Each number is 128 + 32 x the weight over its row's rms, rounded and kept within 0 to 255. Layers, rows and columns count from 0. Numbers have three digits each. The size before them is the row's rms in percent of the matrix's.

# up: layer 6 MLP up, 1024x256, rms 0.0942, rows 586-652, columns 0-63
# down: layer 6 MLP down (transposed), 1024x256, rms 0.0908, rows 586-652, columns 0-63
# gate: layer 6 MLP gate, 1024x256, rms 0.0961, rows 587-652, columns 0-63
up586 106:094151133125138146126140158085137072168132133088109161104164098134137153092092095083152105158150130097122134115063159097138113125135127058136067177096108142160177146123181071111132081126182127
down586 106:172111156097121130123165100159141058123080084112145092105157142147123103118126129101194174112143147142160155118108075159128089149122127138117141091090170159161152157124173131109154169106125143
gate587 100:183113127093062113200096169090110219124153134084130137140109095155138149114095106164118110111141145161133152120210167141158129118153158100171124076139132128159101143148145175156141075106114153
up587 099:156164128086121110124139063145086123153160160110121155132107128085155115127059155140103110119140109111126171115147108063096159147174073126184141213180139141107088122092113112143118171120126135
down587 101:137122080100112137094109112170103163078116103136105122140111112080074142092150156143129135115137113133065122096180210107126170172131104115123138064153114082101092170129109170168118137099125140
gate588 099:071164115127168108168124116103085108153098084136134144136151109139168157182115102133122168126067133134088152116193063160117131081116130120091135158185079149127097110097166185120175142106121082
up588 096:081139150117159138121143101117134094044088082115149123078103109140125116125097107119067117141103164073121109108137142175134096124119099199233144232120160100109090144132138118151129141129132118
down588 098:142093141159120082148092149069130107188134137135097135120147086075115136074157147136218144170161123119118148092191149189115158098210118120140150136125154199101144110112119134176163213177099160
gate589 100:105081149091085103154138145146134121105169112060094160177150193155094100103087086186159114137140097171139131202089110162096126121133171112093134153098131119122128063136164161104146125172102113
up589 096:117152137123079131155164154104011145178105204135155154134179078078106121081155080107120147109115135075150132145168105134130150137135177080090133171167158149132116119108114102135103149124099107
down589 096:104132104178143163192122100073119150119118071093135163132140140121124129104133143119109129164137155145078122120106080068112117043110115124132087085129129135115087134129135133119151160051069093
gate590 103:120153119110110130132081170145115122101148148127138165171124140158151089100104120154159140155095094131154117140073153148121157093060148068081147155141119115131162067156105130136145093104154087
up590 100:126116146091119091120094071123118086154102151210131125149188071128114126139116117150087132084076142094147155089139115133130130138105154137137110091162099103149086149070146171103113106025101167
down590 102:090078141083116143075122162116143170111082149183086156154073125084149151092091133102116125134154164147112128131123145084143149109083082083064131130151151136140097145132156094144088130105134152
gate591 100:155172104088154143093132148123086114135150124136164123137150129103141124104139142078144187140069178033121136125126141116154132095079144123148151120107144142143117110101133126115108154124180191
up591 103:120106086132188154135128143121220166107148167120133107169057176153096179084113144150166076159159104100137156107114130163139125147084081111150154083141150099094202105149099100102148180184119106
down591 102:167146153168171122152119159135119112096132134150091124155055135160163136113138090140148103052076128138177145133147147089116069109134170158159111121093093146175150128104193126124113143077153136
gate592 097:101120152105160206159064169163124129126141059182179170106142128180131090048079145130106147129109102150097130148177110226130100121058128160155133109143124129164115128160175184151141164150115152
up592 095:144131096129066107179156147150122152180188164144174113121132141129042111134124166109161098107120122140130108159164158117140140161179138142114131154085154121060196140137061166122194115068154139
down592 102:105149096179061102111151135092159142098156075156141167150112139189162101167076101129129157118093124140197153144119098099175135170122099131149123142073179107131145122143142112122121031096111146
gate593 101:096098134150117126092096096177151142093143098118109247151130180141146076165157131123107175095185095158193058139117117126089118065149147170153168128094140124139128070171146186139133084200118141
up593 104:101181079088182156080107120200133155066149133094157084134122118111144102137153103121144137103094153073088132168130137162139116152095150147138128173091139095142106088120195086102127092136115142
down593 106:150079185076168110143196138101136175121110134155053120090169085081128117089115122144153110173148131140124102115129097123104093074164184133120145097147122090174145133110134095146101158155113071
gate594 103:053103121126120160147099146137136095109188147103104174065117158113161057071134121160133116152146232073128150144116065117094106150095136111151162107127096135149145108112158116151161142083086170
up594 099:189059138162139151112103125166161174159111137172084093142030161111146149153088088159080082113171145133167130112093166105125168094135099119098217088079156122092120210111099123120096105127120122
down594 102:083109074139093141131158089118138100127144150131107147120161120081162117197098129134105126108150098150148090119098169106066152153104103164081163139140152173141164126148128159096089089125106031
gate595 103:088130098122158119082080121140096105111106134184200179035077154133115116133145159161155172126112174122182085147078083099135065112094139178139110169144125111115177178124107142146076084158199148
up595 103:150150211090097212152117115141124089093089149181169078135103095114150131123127176134156098126124108200135118062167135143153096131174125111134117103132156131188134163112145144087135123160091045
down595 104:150135144153126107051135107166147088177137189114149130125094104166088142079142128187149142145146136130169155107128067116205128100184160078121126133099163143181131072135161133078126136117136141
gate596 108:166117169086133127149126110173104112117191099121182114154176150183110120150130132123120154100144159098123141104161107106112102142135210101143120124121123116098169122135101062192092112137141120
up596 109:123134140132143142150072128138158150141183135183119124112094145113125134151085068131120000114166092118147154053127128061089133142089169116115140126134113167176122165045125098111093144092107169
down596 107:114181142097206117102124134115161113105113135151127121130082074113198077098131118166161134116111099092137100138142122124145097113215133134151115049120174154110176128065191111149131123127155143
gate597 090:190124153050158110143109129125129125120160107073109151111146099110219062069175132199148084105137103071133158091144129087141106129130127129151136095148054158127153155133149142144125134066130137
up597 090:104144210132114149135090126169153089172127122101182071077123172096107107130079139127114107170147125150145108116130114086111083146102152114132088203112140105122150154131122131138132152087141128
down597 089:135136107125079206055142126108098132138163135075121092129160064140127152157134173120148116098118123138070129150145069158132187140159117138178194155127104124126109128148163157120074131147135118
gate598 100:117158132123080139125042109119189114145106168145160172122064157150163194169076153165147146086120054122128119113113141157184063172132132128152103083089136134158153153108091185131156092146171126
up598 099:086141155180163042050065175113131090169082165141150113111146096084137136094111124110137103087154100104131119125167148137114144097100137151138116135146123091151098154153101145126076145158098119
down598 101:131105154147086117118129075161167152113087126096139145066127131098117139123128136184143112117156143163113096159140106119132083191176132143151116129158089150145071117117074108126076107177142163
gate599 098:092114127147148128086153107112136117136092173085123120122142108095161098121046211149095136123129146170129150093090137139150108085121066079215176157188087166128147158139142123100093086104093154
up599 096:153109100080084164092133107088155162233151160183143130168144061193062175141192134173167139081122153086124096110116081147114129133147158148170197114109084141148124073084156160131075132137097170
down599 097:162125110100086131175093125165133163173061069123184131152057172170175143096129114140148117167183144120168142166189107084078080165091167122137072135126067151155166191146160115150141131117135133
gate600 094:152128156158144155093095147092069148184154097171108117078116114190132149178105071151091083076091049139162139176105145118128193144049174186124085183096111137080152142088094149144181113113118163
up600 097:155101118085199184116116085112118097143138111158122088097130137165139164119084205068125132102165163113108069064216115153156113148152113141167120152082074105121187136180107142131138045171089099
down600 091:092134129173141150066159191073106138134159156123119109140111143188064130100118072132152109127125081092138154115077080154142121172171128091112151135111158112126164122093050093147193150104056115
gate601 099:158168076131126134154062110114062150088142153075168170089100201160095110134161097122176150159086156106142138125125095119135088207107104124140140094150083081070136098132178117163173163138139171
up601 103:180112129110113108140139123120094178132123153161172132159165141086056138134168125157150058186129152096148108107096136094130174103140133144217172118121133102111163145126139099163139140140180223
down601 102:140103138150134118090140117154081159167149204134134109136138159120084151114114126122119131123155122129124116086128133065102102135075086097203125191134139124113181160113169073170138184113109148
gate602 109:182087067087137139137109153153147125134144090097066195105119173105158150115129124120119111123143129088158122132152105124116090138121126148070120073082130128170157088094121165156122110190095166
up602 101:215129140114123123118147129132151094076102117152136121125112126142117148115079113116101130162050135134174093119077117131137124126146143135095084134125090107169165079086097198133154123164142117
down602 101:096189150133093083091098134141152169155087133189120090093136138145111085178097048156130142120091120100106140086066132114142175130101090143126093087110112055126118132102131164051161117102106132
gate603 102:094151159119184114097092139122111175094120131153128154167090151180163152170120102156143132156126150130160113142132083141103167162178168121109115127103218138159116182110171157160162108120177139
up603 103:053134125154142120144111141124133163142074142166143142156170089110118096086168168165133131119125125145155150128141122127146114100088107150130155075194104109097115100146162145086144160107175138
down603 103:106090151105121108122158144077114080177141150096106122124159147076107066160157109144150082134115126105112177125109113116120024158144074118084116124143142096189151132168139135142146128126137081
gate604 097:090173111086152146162091095156035125092130152113211140104070093132176106171098132107096121080098174136128131133139162172111177174185142149114050129072103125096125135121112130106101100056172156
up604 097:113100135194122136113077118131151137093145114121158118131143105117126096154159181135106087022097131158141103064135130128171127113187134114162091140184113191119113132159108109131134130108131103
down604 097:116148169111109129092066141069129119120181129087141081140158141096096112100080059151154077099148126131167143127114131101097143146105095131167145068146129079105111134142106128160107124131159174
gate605 098:113118084059054157094112078087151114109117166128129093135134125125110176191115142161181149084102072150108143111173133109100163113147137080070206108138121119129149130159175222100134116167096167
up605 101:156145123128110175124097145121095164154148127124134146107043156140203090098128097072093178062129135089135090113113145115104082103132143208119135092102087151115113088114092065119165117111164108
down605 101:088091099143135192113133063128128158089174118146111151192165129130118144151117150089117133146097090113134153156143121157066144187106114170107105125114165159124149125105218150155149102160127127
gate606 101:098135106093133143091121121107114115147176091146108167062125206152114110097132116095118134192170120102101122101129124099162159126145123093138085162090106129134144142170065164149172068169158147
up606 097:151115125147109131104142164142133081173113069138096123088116107082159097093125129154171099095091178110075074173170124173166115115180117135087174068136159147123159127137127087136123103176142158
down606 098:131204096091138077143138232133165141119138136100143138087121114191110138108114140123111106156086115091117091117213141124148079142119190142120070177115198182122133164133131093156142112150157131
gate607 102:121129146130137125162117184121059122107100132120112136107134094115160170189083158140203129134068153109135069146098114196120177067111094160134097099151134150127108055143150173133163111104152102
up607 100:138141167161113125109125146164126108153122124110102072089144105077163124163045218080116137139071160159119137125116095180105142146147114103100086130089141155137194170130114120157097120081072121
down607 099:112152153097159151121143137106150100098128095167076139116188117188174087171128119104174098135099146085177152172061046141150129136080143141100165093215164103131186141151101116096143143149093170
gate608 100:143123106121119183125092115136106068135133132138097170173120149158064179071118107118127119119119141173057098197162096221103139128106198132112158107090108070148070126100108133129127146142096128
up608 100:171087112174180181152121085170218154102158091164095105122156106067183102140125113088094138151156155199163118167134086163142146113125107162096142087072092140124108079079079155079151118111120096
down608 100:112109165159091103101143147094157146136161159158128179107113154125107105125146135108111087100084142112112129122099124059105213138114133128121078144106139153102105105089164137126088160095124187
gate609 099:099148164067115108126128110134142140143121126153103182136098171169131128134072135160136150165142120116126117132107136075141105153056128100091099155086070077067097131112120158189159155121155087
up609 096:101111115062096164108177107087130153130094164142099057176072177079102155109114124111136122133061124144190159113155154091129152140126156078135089073092082095147178141135119145132184125106157138
down609 098:138161137121106182090176202200127175086132115139097132107132145099101139131196121117168124103157092149102148098102111105112134141112131062160127080142146091154142133145116081182115208106116094
gate610 099:150111091108124118128043175146097134085165073129108135171111107208136151093089156154165183129120173045134134157146087145105107151132135134139179122079193152095066121049103110178117097100180140
up610 100:114101113101122141126095125165128159112180111138128118161181077137060133135100141176198147127155148098117146084090136078105128140169140156183165084132133119082063117101160083128124136112125154
down610 104:160084099129166113165095070137141237117106155152133116113118128105138182154153092109163127103146098100071093114126108147127088133118135127134132144112112146148110110189150134135111147130096076
gate611 100:099116114103155122127054096136091141127140141120107132100130160139186164059106106154153165146131119109169081164176143157123105106183064136157096067125136083098148132072164122127153143175140139
up611 097:128158157131093127028120113155183118122078137139114163108082179173074144173173089126129095139088104109077079063151101096126167167157130169094139171112181104093125146088155162186134140130119097
down611 098:130184170160178148141133166119118073119127101139156109186151105129123089171147078173124148123178135124166116129158098163103159112108117178138150149086123103131062154129141099140141125128110128
gate612 101:106093112148131155139140196199126110088121125115141203145133137156107065097088135088106133138178095094169109123149127132091136114114148156156161182117103110123154104159102125139156177128159117
up612 099:111087107129149103100104122145169089151152088159147127179139151136144127128137091148129143178169091153159069133093129127068164077122143164133092093087175154094091133113094144138129121168092092
down612 097:202150159169161104076093178115126122096158151088113104125103093161090113170115132162125102162150134144136090138125129093126106106152098120141098191198103199155103140132168079166106114120156132
gate613 101:114162123158180135142069179164104205086122190122099139139127112094083132117137155125158139093112181108133160085135148159140161116110148142105126104080114108069111148144145087172181137089208100
up613 099:110105099191203128101123167103135148164143127138113092148119109156133111134159128075125120161156131143100088183141150117116125130105098191107077151080130099141151128140140125109097118161202092
down613 101:121147173073129134146133087150147110134131086127107188123008161209142074106128092166107156130131061055160138148148166114160085127168119128125146158169116104165159084152164142181118150149119128
gate614 098:176145194116133126158148108110104055145124089120120176083163076126133139160122108138101114147196178113132155133153135148161138139172115151145107073143154152159087083074136138145095125129124110
up614 094:122124145106138067171131166137054112093172098169093108109192117142174094114087200152142148085134168192118199144108115106161179135089128148092129130066095112073108102129128119161121151059167134
down614 096:163121123153204112158137124135167135114171120099168129135125138101151139111150119098200121121126113157128136143088188140103101133149082100131128139140111139091101155144088147121094111139111096
gate615 102:119157099164104103142129092109057163142141081107153152129095124094187109118163128147232182104121110105141165172166088135143054120145149137154165113114141163121109152104164165099142107134080117
up615 097:112141098110173173147136150156072143207206117149119117084120147068132128125110187113177068119110069138139197168149138158120085053106146096113169151183139189081135157100178145063107132089103180
down615 098:117103091128142175078095109114101147170108134111093153165097157103125152162108146153130126146105082168088069101157133080153124170093103130117062098130104140118124184117118137127125149132059147
gate616 100:138191071106134095128141193141079118201141170100118152186117081103087087128085096110120081063105099080097145139100146201098032059126149144181189103126144176130081114167164179089129166178094169
up616 096:103178133139155195066171126135215120136098105155103119114172164065125096175099179089112119150136116111136142110145150122144154123126081148112131110064113179141093079112106124141150123104113102
down616 099:087154106110153142171096056133175070172135162134146111103061125162148192162153114139083179170103127154113117115138120080122115104150112134124122138140127113101133168145090084121177170139137132
gate617 103:142127082083066164159093099145106185116113149210159137144099148133074107117129105124147172127076110099120099111117129143137091058066203122211149184127098111092053082102118155110135134207087130
up617 103:140130126151141134180125146166093246154180091137116158125183059091151077161180090172162128135134143162143145101154157192094071118138092168119166071155116114145133097125132170127052145111084088
down617 102:079106127124116134157090130087157054157146152128103106151053109109128145105103195096113117132191103124095137103140125102105130136179100138120167087111143174106181108097120134105133093148155119
gate618 103:140134091109140145092136098165127162140114143129099166119108125088087112164115154147198189087114108130137106154165142175021154097167132122189152093143159128103083085094099100134108174171149080
up618 096:183160199172117128126068095102153179115136145120145150200147111098129138180139070213047130156145071167147116137142132179103059123112074139135102142116125112068125131119068151079107124122150132
down618 101:090156146135162127092114119124124109115096187125124136072128086068162162161171133097108161114145086122112099110173155134084118115060162110130105116157084135188231171099074132143096165106125152
gate619 095:089177131078131150185095131115150114160164095139072122054154121131123115159071166149129106135147112120181102090135121156139160114153125058122107150140140194137144109103156140135128123092131152
up619 097:131202180059112216120154187122105105078060139113097118082183111088135122079139125108145118120102102148098155118135134201125134132167123065110102176120089121104129195118144148107134140098172125
down619 099:077133154100115190104159169103102140087115137105095109107101117108137130100122109059083161142144082048101146164098121119143111111162132134086119141142162112124102128163081089180143143102144091
gate620 096:096141097050122131113109119172080137077114143203129135095079146119149113117101128121135196079138147162166155101155081159141121138151101131170153110107137126118107119190177161144145133165188165
up620 101:175120101093076166159109113122164113181141074106140139186125142156127135149098127164181117210107128084135140118060130148111130115055142076149101155125115083120142087095153103129131068126090117
down620 098:130179152147150135123183108154126137120184145108171183160152103152134087148097160156108139158086139104173059162122082157165100127091073137078161114069127114096140105093127079129078107126156094
gate621 099:176141092088102139134059135073051129171112094042131141127102122123134119143096169092161184120150094067171142132112148131149068123139113124187126176160119119131107121117158162134188093171111125
up621 097:082089130063115134099133139156115143116124179174127164102106120107117087148114128082092141099082103132160123138082148115106142091150076153151108137101143126138125171146111137154199155164132150
down621 098:157153156131117115101146112132116229132058135143118128124127181170112092187114119164152216138127118141112077072185155120151127160150158108149148098141081078160203098160147141134185081134118132
gate622 107:181112121115157146090072126104144123067097089140128150174168086159167108089111105089095140126147114115083128118133076153085086103170141089198116132123113131153158155128111142137151122082147132
up622 100:088119173125152134141071066135187135188152176113098107156130134127146161158110140127102112098136153111114115160114101078047052138085159098120139233100114192115133160120106131192141154093116148
down622 100:153058147060108146142120136143135111138118149114126116135172172128085115137162130112137098128163110118142072071115132119144121157123101141109145166105125134100148090126143094152045144156081159
gate623 099:166143120091133158144132159161173108103125134082189110142088109121144191124068144085153164122127129169184118056121129124150093125104117087140090187111100195124186101132105158106091135090174094
up623 092:144134123172070138139090108094099039121109088131111138144157137121114122170162108148104101112063123137105142132100098135148136134103143113139137078138128139096130143152102121108120160131091114
down623 095:109133124218192153169114120139108100100089113169090141177135148126078140127127088126182141134174122107142061132093071134106114112103152095163102076100094157116173089143134106129081110150085083
gate624 099:086106132107139134121143137144121149197229115101088131119135133135142114141084154108093134113194111126110107174170114151081177128102131120158133130049060194201132152133125200107135134125071140
up624 098:079105098163099149142092181111174141103124197113117124140122121158075164084172172130172089088113093116151124108120079112156076116107159098164117175146096183054165153157101112153125128134155122
down624 098:112075112103136092145101152088158070180173130132173128112109108086155163076160112197101098150102122097122159116175170134127088051140128147118138091136084116187158109085111103141119129125105167
gate625 095:151119129103134110138131132169131102152145111083090184110077170135108116100156149116133172173189164109156095117136096130129093180153143125153147139122100172131180126098147177086068107225118120
up625 096:132081122095133072148137141147114125117173110125120120135183149153173089108109101148124142116113096105126181136135097104053151086163129069084131109159159184142120167098091131124125140148099128
down625 095:143134127191143179168114087119124110079144072068114157115120110100157110189176176086170148103098109100100108085149191162110202094104101123187099115154114155134107059081105149115152143136117121
gate626 098:120127142086109198135150123085164091142108129087112210109127182114099172054101097139116153101168099162153135123161077124118084158129158101168166105137106121095108135102168106105107133158190155
up626 100:141109157131115084149151133116161141192150175134110145123139087104129139129105148151153186169095154156148134098140141152107184100178131127195131207116193123191100118091114121133095149155169086
down626 097:103098116139128139098134098091126080103148107163127160145128081144151123136110138156127114141111112114108111137105088225094184114098145194104174139091111167111144109134141152101135148172122129
gate627 095:184101134099178137171154082086105114132153139117124111168149182159137106141087089154115156111135124073169143135194093132149173090113182198113118141121117098107051097107121089162144171122121138
up627 092:132086134148101075084174163113138175120125144105145109142139100135095112152181109149123214118116129116085167181153141165089112135190045102143200114093123092161107074164163103082114184134138165
down627 095:117128123121181151141147088150130132157132140067135061155112168195125084105089162133167111084156137118175095090108191179107076084133122134119149136168167145110108139130179131124147093120123103
gate628 095:132125059129084106205106108113050123151149146138151122189099111125128142096174124144099103098158100080136209207084124146127084132124142142148207161140153107104080084156117177079126131102134122
up628 090:154120134173148076154183090075116087136111159155122172182188084150104145104151097169121088065133073109098092095189110163136153110129125157086180088129141116144104211193101168068143159084131114
down628 090:143148204119129167139137122155180168120091114110109143102075184169127157143096184117106141134167138132145129119160131105145113138105147077148061148068119117145119095093108130185165127114141081
gate629 095:130098136150181136136158127192103184068141181194154200128152112116169127175151110139100125118104213114134125147139106135127165120070141157053116164128140177062141094145183129068111093130133122
up629 097:087100126143160184092100127136059127124121104159138109175178125130152108141140188138156115137070111150128156115125074160137138110144161119141120108123163123153135042125241146162105160105146161
down629 098:121127129164128128180048129104120114104139138162154128141084138088161149097084087139136079178110128099094127160142076163107144165169149133098120053140054128074130115103131160165144116091153126
gate630 100:156126143089081092121126132094126172192129133108170160158128087202075132110138135133119168145163083110116106075108107122157139046151136084150108162093148136165126070125107153143140115132155146
up630 094:121133129163137122126113114167111151117184136081125123105082173135130151145146124144083123098147159091162070121121133157097088134121139151158134099177136190089115035076078134072123166229149125
down630 093:145155129095148116123126120147086173118110064157128102124092121169134155091134111101047153148125082130125131112129152183115096162097071118172115128134110089063192130093145096147170109173124115
gate631 098:148098107143133112104111170177133140146135100126148152084091114121161138111107093118113122133159124104152090120184095109177064109132168115143075165160095131118129055137114137155133090145127182
up631 093:122102120144070176214096121093052106110136127170127114111179062109113151191142135118205088121058157132191161143115128150145170123149143126058152105129190114124040068110148153161148159143116095
down631 096:170188111127177103130131199147162097209127188161122158066108165115120154088120103097141123082122146151157126092164116088114073145211171066102088134114129146150105170170099181183085095135139145
gate632 097:152120165130132175135059143198118100100148129125167147195099142176101052088155099141164168150125165117140141122175117163111161078157140112202159139073147131138105124138119119113109103127093197
up632 094:158136183176126116083098098150114106091127133144184089149108161158131112169095042103107151209105166145101138134168131140160150102162150147140177155085132112105121139112069109178091127123097135
down632 099:144106174112144099148151108136134099150103101141168125111159118141071138137120069093162167185137148152019147146126094142169109100192104187132153155092143100131113126101132145114119192137074113
gate633 101:119124156116131131116135137121187067078166083143050222142125166208133135124057097165115190122142092151137140065126099161150167167129102068134157111127126139131182134136103141121124109158141151
up633 104:132125150109161135143119176140121112149211116095119131144114208133127128130067060119130143169142193162134160095193107116130170039145109143119138153136126175152143157095197097117116122084129138
down633 102:145114164151142121185148089182073111128154108076121133100096135130165183113115143070113118135098174107181127048143147096169087070110131141096130199123142129188170090134133071100127108142157171
gate634 102:154153134121222137165056126137083095159124122149109120161098162135145106133101133086125125140103104157111138104161133146116160124146124140090183063094110088115057199104140119155108102161101095
up634 102:123189095163130158139094124119113186051164158107098112160172125144172112138078102097099128175176127088213168129083154086129147088130104160145146067107150113164120082119133159126175127100149107
down634 103:158055103131130140142096125102129158120053054156109136063156127088180135145122147110130085167134102102085112127162148158068156124179131109055127086074131163147111106087051115129150141139098134
gate635 102:189140113094144086165144181212142088165109110147138123068118112109132105114123114091182228128134112091086201173090138139182081143135193174140085108111141132092090115177183171134085112165137158
up635 103:085154075111118120165136169080189136121118135144113119167145161142129089088182137126135123147096125077081123111129110066099114144091142116197075182087127137076137123120130123123132119124139167
down635 102:144102033119088122098114103083171128119144092110049146161188139107112115153158146155087117169110081044126163058117082117106105110109185148118173149134143134159166190133060059174177101137117105
gate636 100:163124163071136159198137163149107111111139131091126164125098084148166103131114164125143182133115126155182103073136110193182115137119135132144148065150134143069099105169082097148111116111168135
up636 096:135126131141110189169078130103151128110093112111116112120098098079164122151188202101139223091059157180102066116139160154139078144136141187077161116091157141106135167154145141166088110196127101
down636 098:133141090078178129164123073166091157143102142125114164147094095086158175137140127108152156135142129114115079066145123092134124139156167153103138149117159126121144090138155127152073119112065161
gate637 095:141154166144098153096033151168109130064145076133141168120144095094128065080101119154141154101174181085149135162125143137082106086026148104134129139138147134061128105088186158091102038190122171
up637 096:134125183111095083105132166152110100159077131133126105079157078103121134130121167082135144188135119133148161167128135100109181072104122124118128177145156145154147122112104102149066123158108135
down637 098:092142129119156121123147160113137067161161166092146036163172124102081089087139159069115088123113117137118121103125167097144173173205062151172114125080167094127102143144085127133096112155128118
gate638 106:127134069116069152168101140131113112103129084131118182152124119139216095066098081151078140116142123105092126124101107178172159140105146167147161054126134156120115075141069200147144123105136168
up638 105:124165117147080125129061151173130108097166154181102104173084140119164119117091139091099166058158146080110129085155130110131141109092088090135163076110200151168137112178109132154202204083124163
down638 101:111140155110049155113149135063087128103099087124158178144087118110131173132114103075109170118122105119108085080119146150135094180162131117130175125107109111170147167137105148168113138097091138
gate639 104:152166097133085111135063129119169177072175085104114129080132121169100173094117126105129110166132094103198111153121097151133132144171134036150146184107140163084149112101113138115157099130146087
up639 105:155146158130159145166150161139143146134132119112130098180168115099210076165119156118078082109139149114088097094117193125104124133125174113122132188067111154121168140143123081170073135105141132
down639 105:188107145112112107195142133094183153147151133147191125124155162151115184110110091114175172166071132136161090097176126154095144125086186163160132115061143145163175095172109143117099121085108133
gate640 099:122154133118169163127132123154143155108185180098110119148105167106092067079184149141092075126141179103124115155090100111085118150113154152091144087132072138097154123130118106124151131171190183
up640 092:119159131149173159114130176129158166068144133118114185108094121165122151182084166192158141141192135172178141118146141182106164141108111128190084124122084127121143118129113124113156138124140081
down640 096:093097062097122117122101111175136124100126079132157162117118080101134083093121148112137125151122158023060107151100099146111118097122083106143174111126150081072129123184154175111140110098159113
gate641 104:116132141159137138136096151139179072131228082122134116176099110209134129159094107203151111129136150113126078082099137115097129037121167124102085175104086121141128070115124090169111133096148149
up641 110:116080136141143136038121167152136139199125109180098162180157109140105131105156133087127130129113171134145090124205124097076119107092130066157135154084132157144197182100148107075106149124158123
down641 106:134126111127153130151110140079142130198108114150068136105148079218107135104141152101161103165133129144172161130138181082119125078131133151122103184067185125156123136104158076122154083166133105
gate642 099:161129126111161152130090144151160151084101101110141156139097123104150087155152144112171129123089117077120135104109155169141109114116150063186144083045159149072103080126116177138123105184168106
up642 114:113161162113126123170157151133131117155096152108136132173100156144120188208104174156111110069196136115083087118153123100136122089137132121146107141086120151138072199169139168158120128104130122
down642 105:169131148167082116151104150242142127120141112083149148172106123105104207148147153107185126068135169133146145094127161132107119146107094090125173171109123125079126105147125150192088131119172170
gate643 102:100144198150141174088086109195143122115102083119091098121108174136132141103079066105102110132152137115156141193131076143113124085038130155122120126116113183119107124112121157112153163093176119
up643 101:171142165089145112094151094118110056126077119136099203158104104135112072129099078113100134138132101173151119159081069128118094113102161175102169093158080107143140114142134158111084154116118137
down643 101:114120087142134118132126116145143093160119150098150127127124129103105131125055157124107154101154124101063155169153108118137049094104139119103159147106183125121183123117204150127115085143158123
gate644 103:113188110095143157106130145080097175168116092144149144112087100143156122082084168117126105070107135085114071115077089157062167079140167086148145102107140119099106107126137156160179122143121117
up644 100:094122131157149155119136116133094131119105072127147104102160089113149101110091128145150107064136082128121124101146085133099064113144122072189083128128098101129145140130191141111135129032129113
down644 102:130148142163071122103072127157165160136160150129147115155184160120112170141132132185107148153178147154216170083130167140106159129142116097156141123117142139236116108115153148131157107169180121
gate645 096:091135144193214138123182165122154193098131169120078137143118153107123128159101164080144110128137126130100128166055143139185175079051185170204126087091107151102094088161146119155107077159162137
up645 093:147130126146156116159136109108098088093121101120147127150137140152090176147113078117056181076136155128117145095101072137106064176122119145127168181185105132082070156167080133165136171102105118
down645 093:089135102136068143112133112129110099130134120116120114125111110104133127131115214200134084091167099126090157118098183106147140131085090127112074115157087131136135147174134143094155114160137121
gate646 096:162136126105138154163083153124104135087166167165117128096162138077140084130144197083149109084120209129147219162173146222111127178161141096124111126148117128065157109124159123142165067152115081
up646 098:211141165139124101125171165150083130133099081152084145096117089113161170071128158106111145163132116076177084079130088114165168153146147177136129150096116130061144104159088070136179142122074124
down646 099:157110146101211127127125105089183117159077144103110153077096145101154162096155102121157118162107161109128078144165089064136081087100165188116086063166095121114100190096171111082092148149134116
gate647 103:225198109153141100085106140126159122142121153165166177110140106125106139126174166143160114130165071074118085169163112144148163128132116132124094093082144096136133178078092129170168093134162088
up647 098:184104128170096151178101144116123062113063081170121097200185091112172166144102187113110112110115115154109094099129120150096124126139113145166176164106070080084071140150065091182182158093157115
down647 098:084133104206148130087129082133132151095127183157144073147127117110097175167122098134139162125086121133099097172141097161090095214112118135138167098103140080097118173131117104115134064161167067
gate648 096:159229081157164098128073098120110168076090103148152121145083161122160109100061105157114108137084138151182155068125142106139083136114153077088078138087108107137144101100115090155107132072140106
up648 100:081101113144175105127124130102119114152155165115106136141143132149048183130115170094124170102156078102114123176181095107137148113143150158161116176148150131158108152135102111132151119157119120
down648 089:185172100109102120156092124197175102097092137183114106094139149094150108103100132165081170158153179134108183090144140110156078144119165103158128112106117126137120098080170125149148123132148133
gate649 098:107150109092072125120134130128116064125095083095087116107107160169115128148140148172130124137166046187111144150119121148125039094106134185168106149135080248104093054179128111121151114163159101
up649 097:104141098177127117104115189137130082129123140149000155082103134061147126139121128120143102102114130143120196099125108153071079076081104119121154077145129122176148186139099132151187143125133053
down649 097:120091086103068136093108117166147113161138118127146072154122125076113145128189244099105129087145216086150146137155090138154104118107154110129173164155122073172176046105096168114170154182114147
gate650 100:117197120097129123172098143161145167175165107069120131106106124159136145086131116087161103102094110093145133172151159099147112102097161126118110173121111084126158176129119088189187126068110096
up650 101:062155088107170156164144166105104123114107078141178126118140131110108129167114136187100116101152135086135161141079159172129163165154168129092237142140150192076102064149142127044103088066134150
down650 101:100172063102202101120069151162148136118194102164149120168112074124182084109123089068118136138098169148147159134128187034154083086118128093091128189115099079151131096130117110163185135122164091
gate651 103:126155164066136145132095121082086126132145052112088158124101151132106177121135138076167095183191194116152106146174053188136147112119215115104136161148150131121166082105189115145119106124156101
up651 103:121154108120110142168154140123122106177154142161155129120109152148159105187114122145099124136101142086166190131107122154127090141162150103086133120124081080125169109137136154100105030119094094
down651 102:151119174093148115092099093060119104171133106161126132150127206176163148146127151131116114131149117153194158148181117125119094131123148144159092102114086117114183096121175135079158101112113118
gate652 095:155156119150130170125126120124172176111133159136157148158110043133156165139100145101097147072146096120089137088113128138114123152191111074126110108099054101170176114106121138092049113085100145
up652 097:175112130071138087091111126179114128158137103173132195113116124105149068117133073144138143127117129143103079136120101121108139109119140123176140108103148051134164141133129172073117064188070112
down652 097:088107125107121136121124087100137125116148119092092168116167124135177087128116074093157165110131179149139104175096110110104209157068097118148124077154129077089087117157165110176118102142190083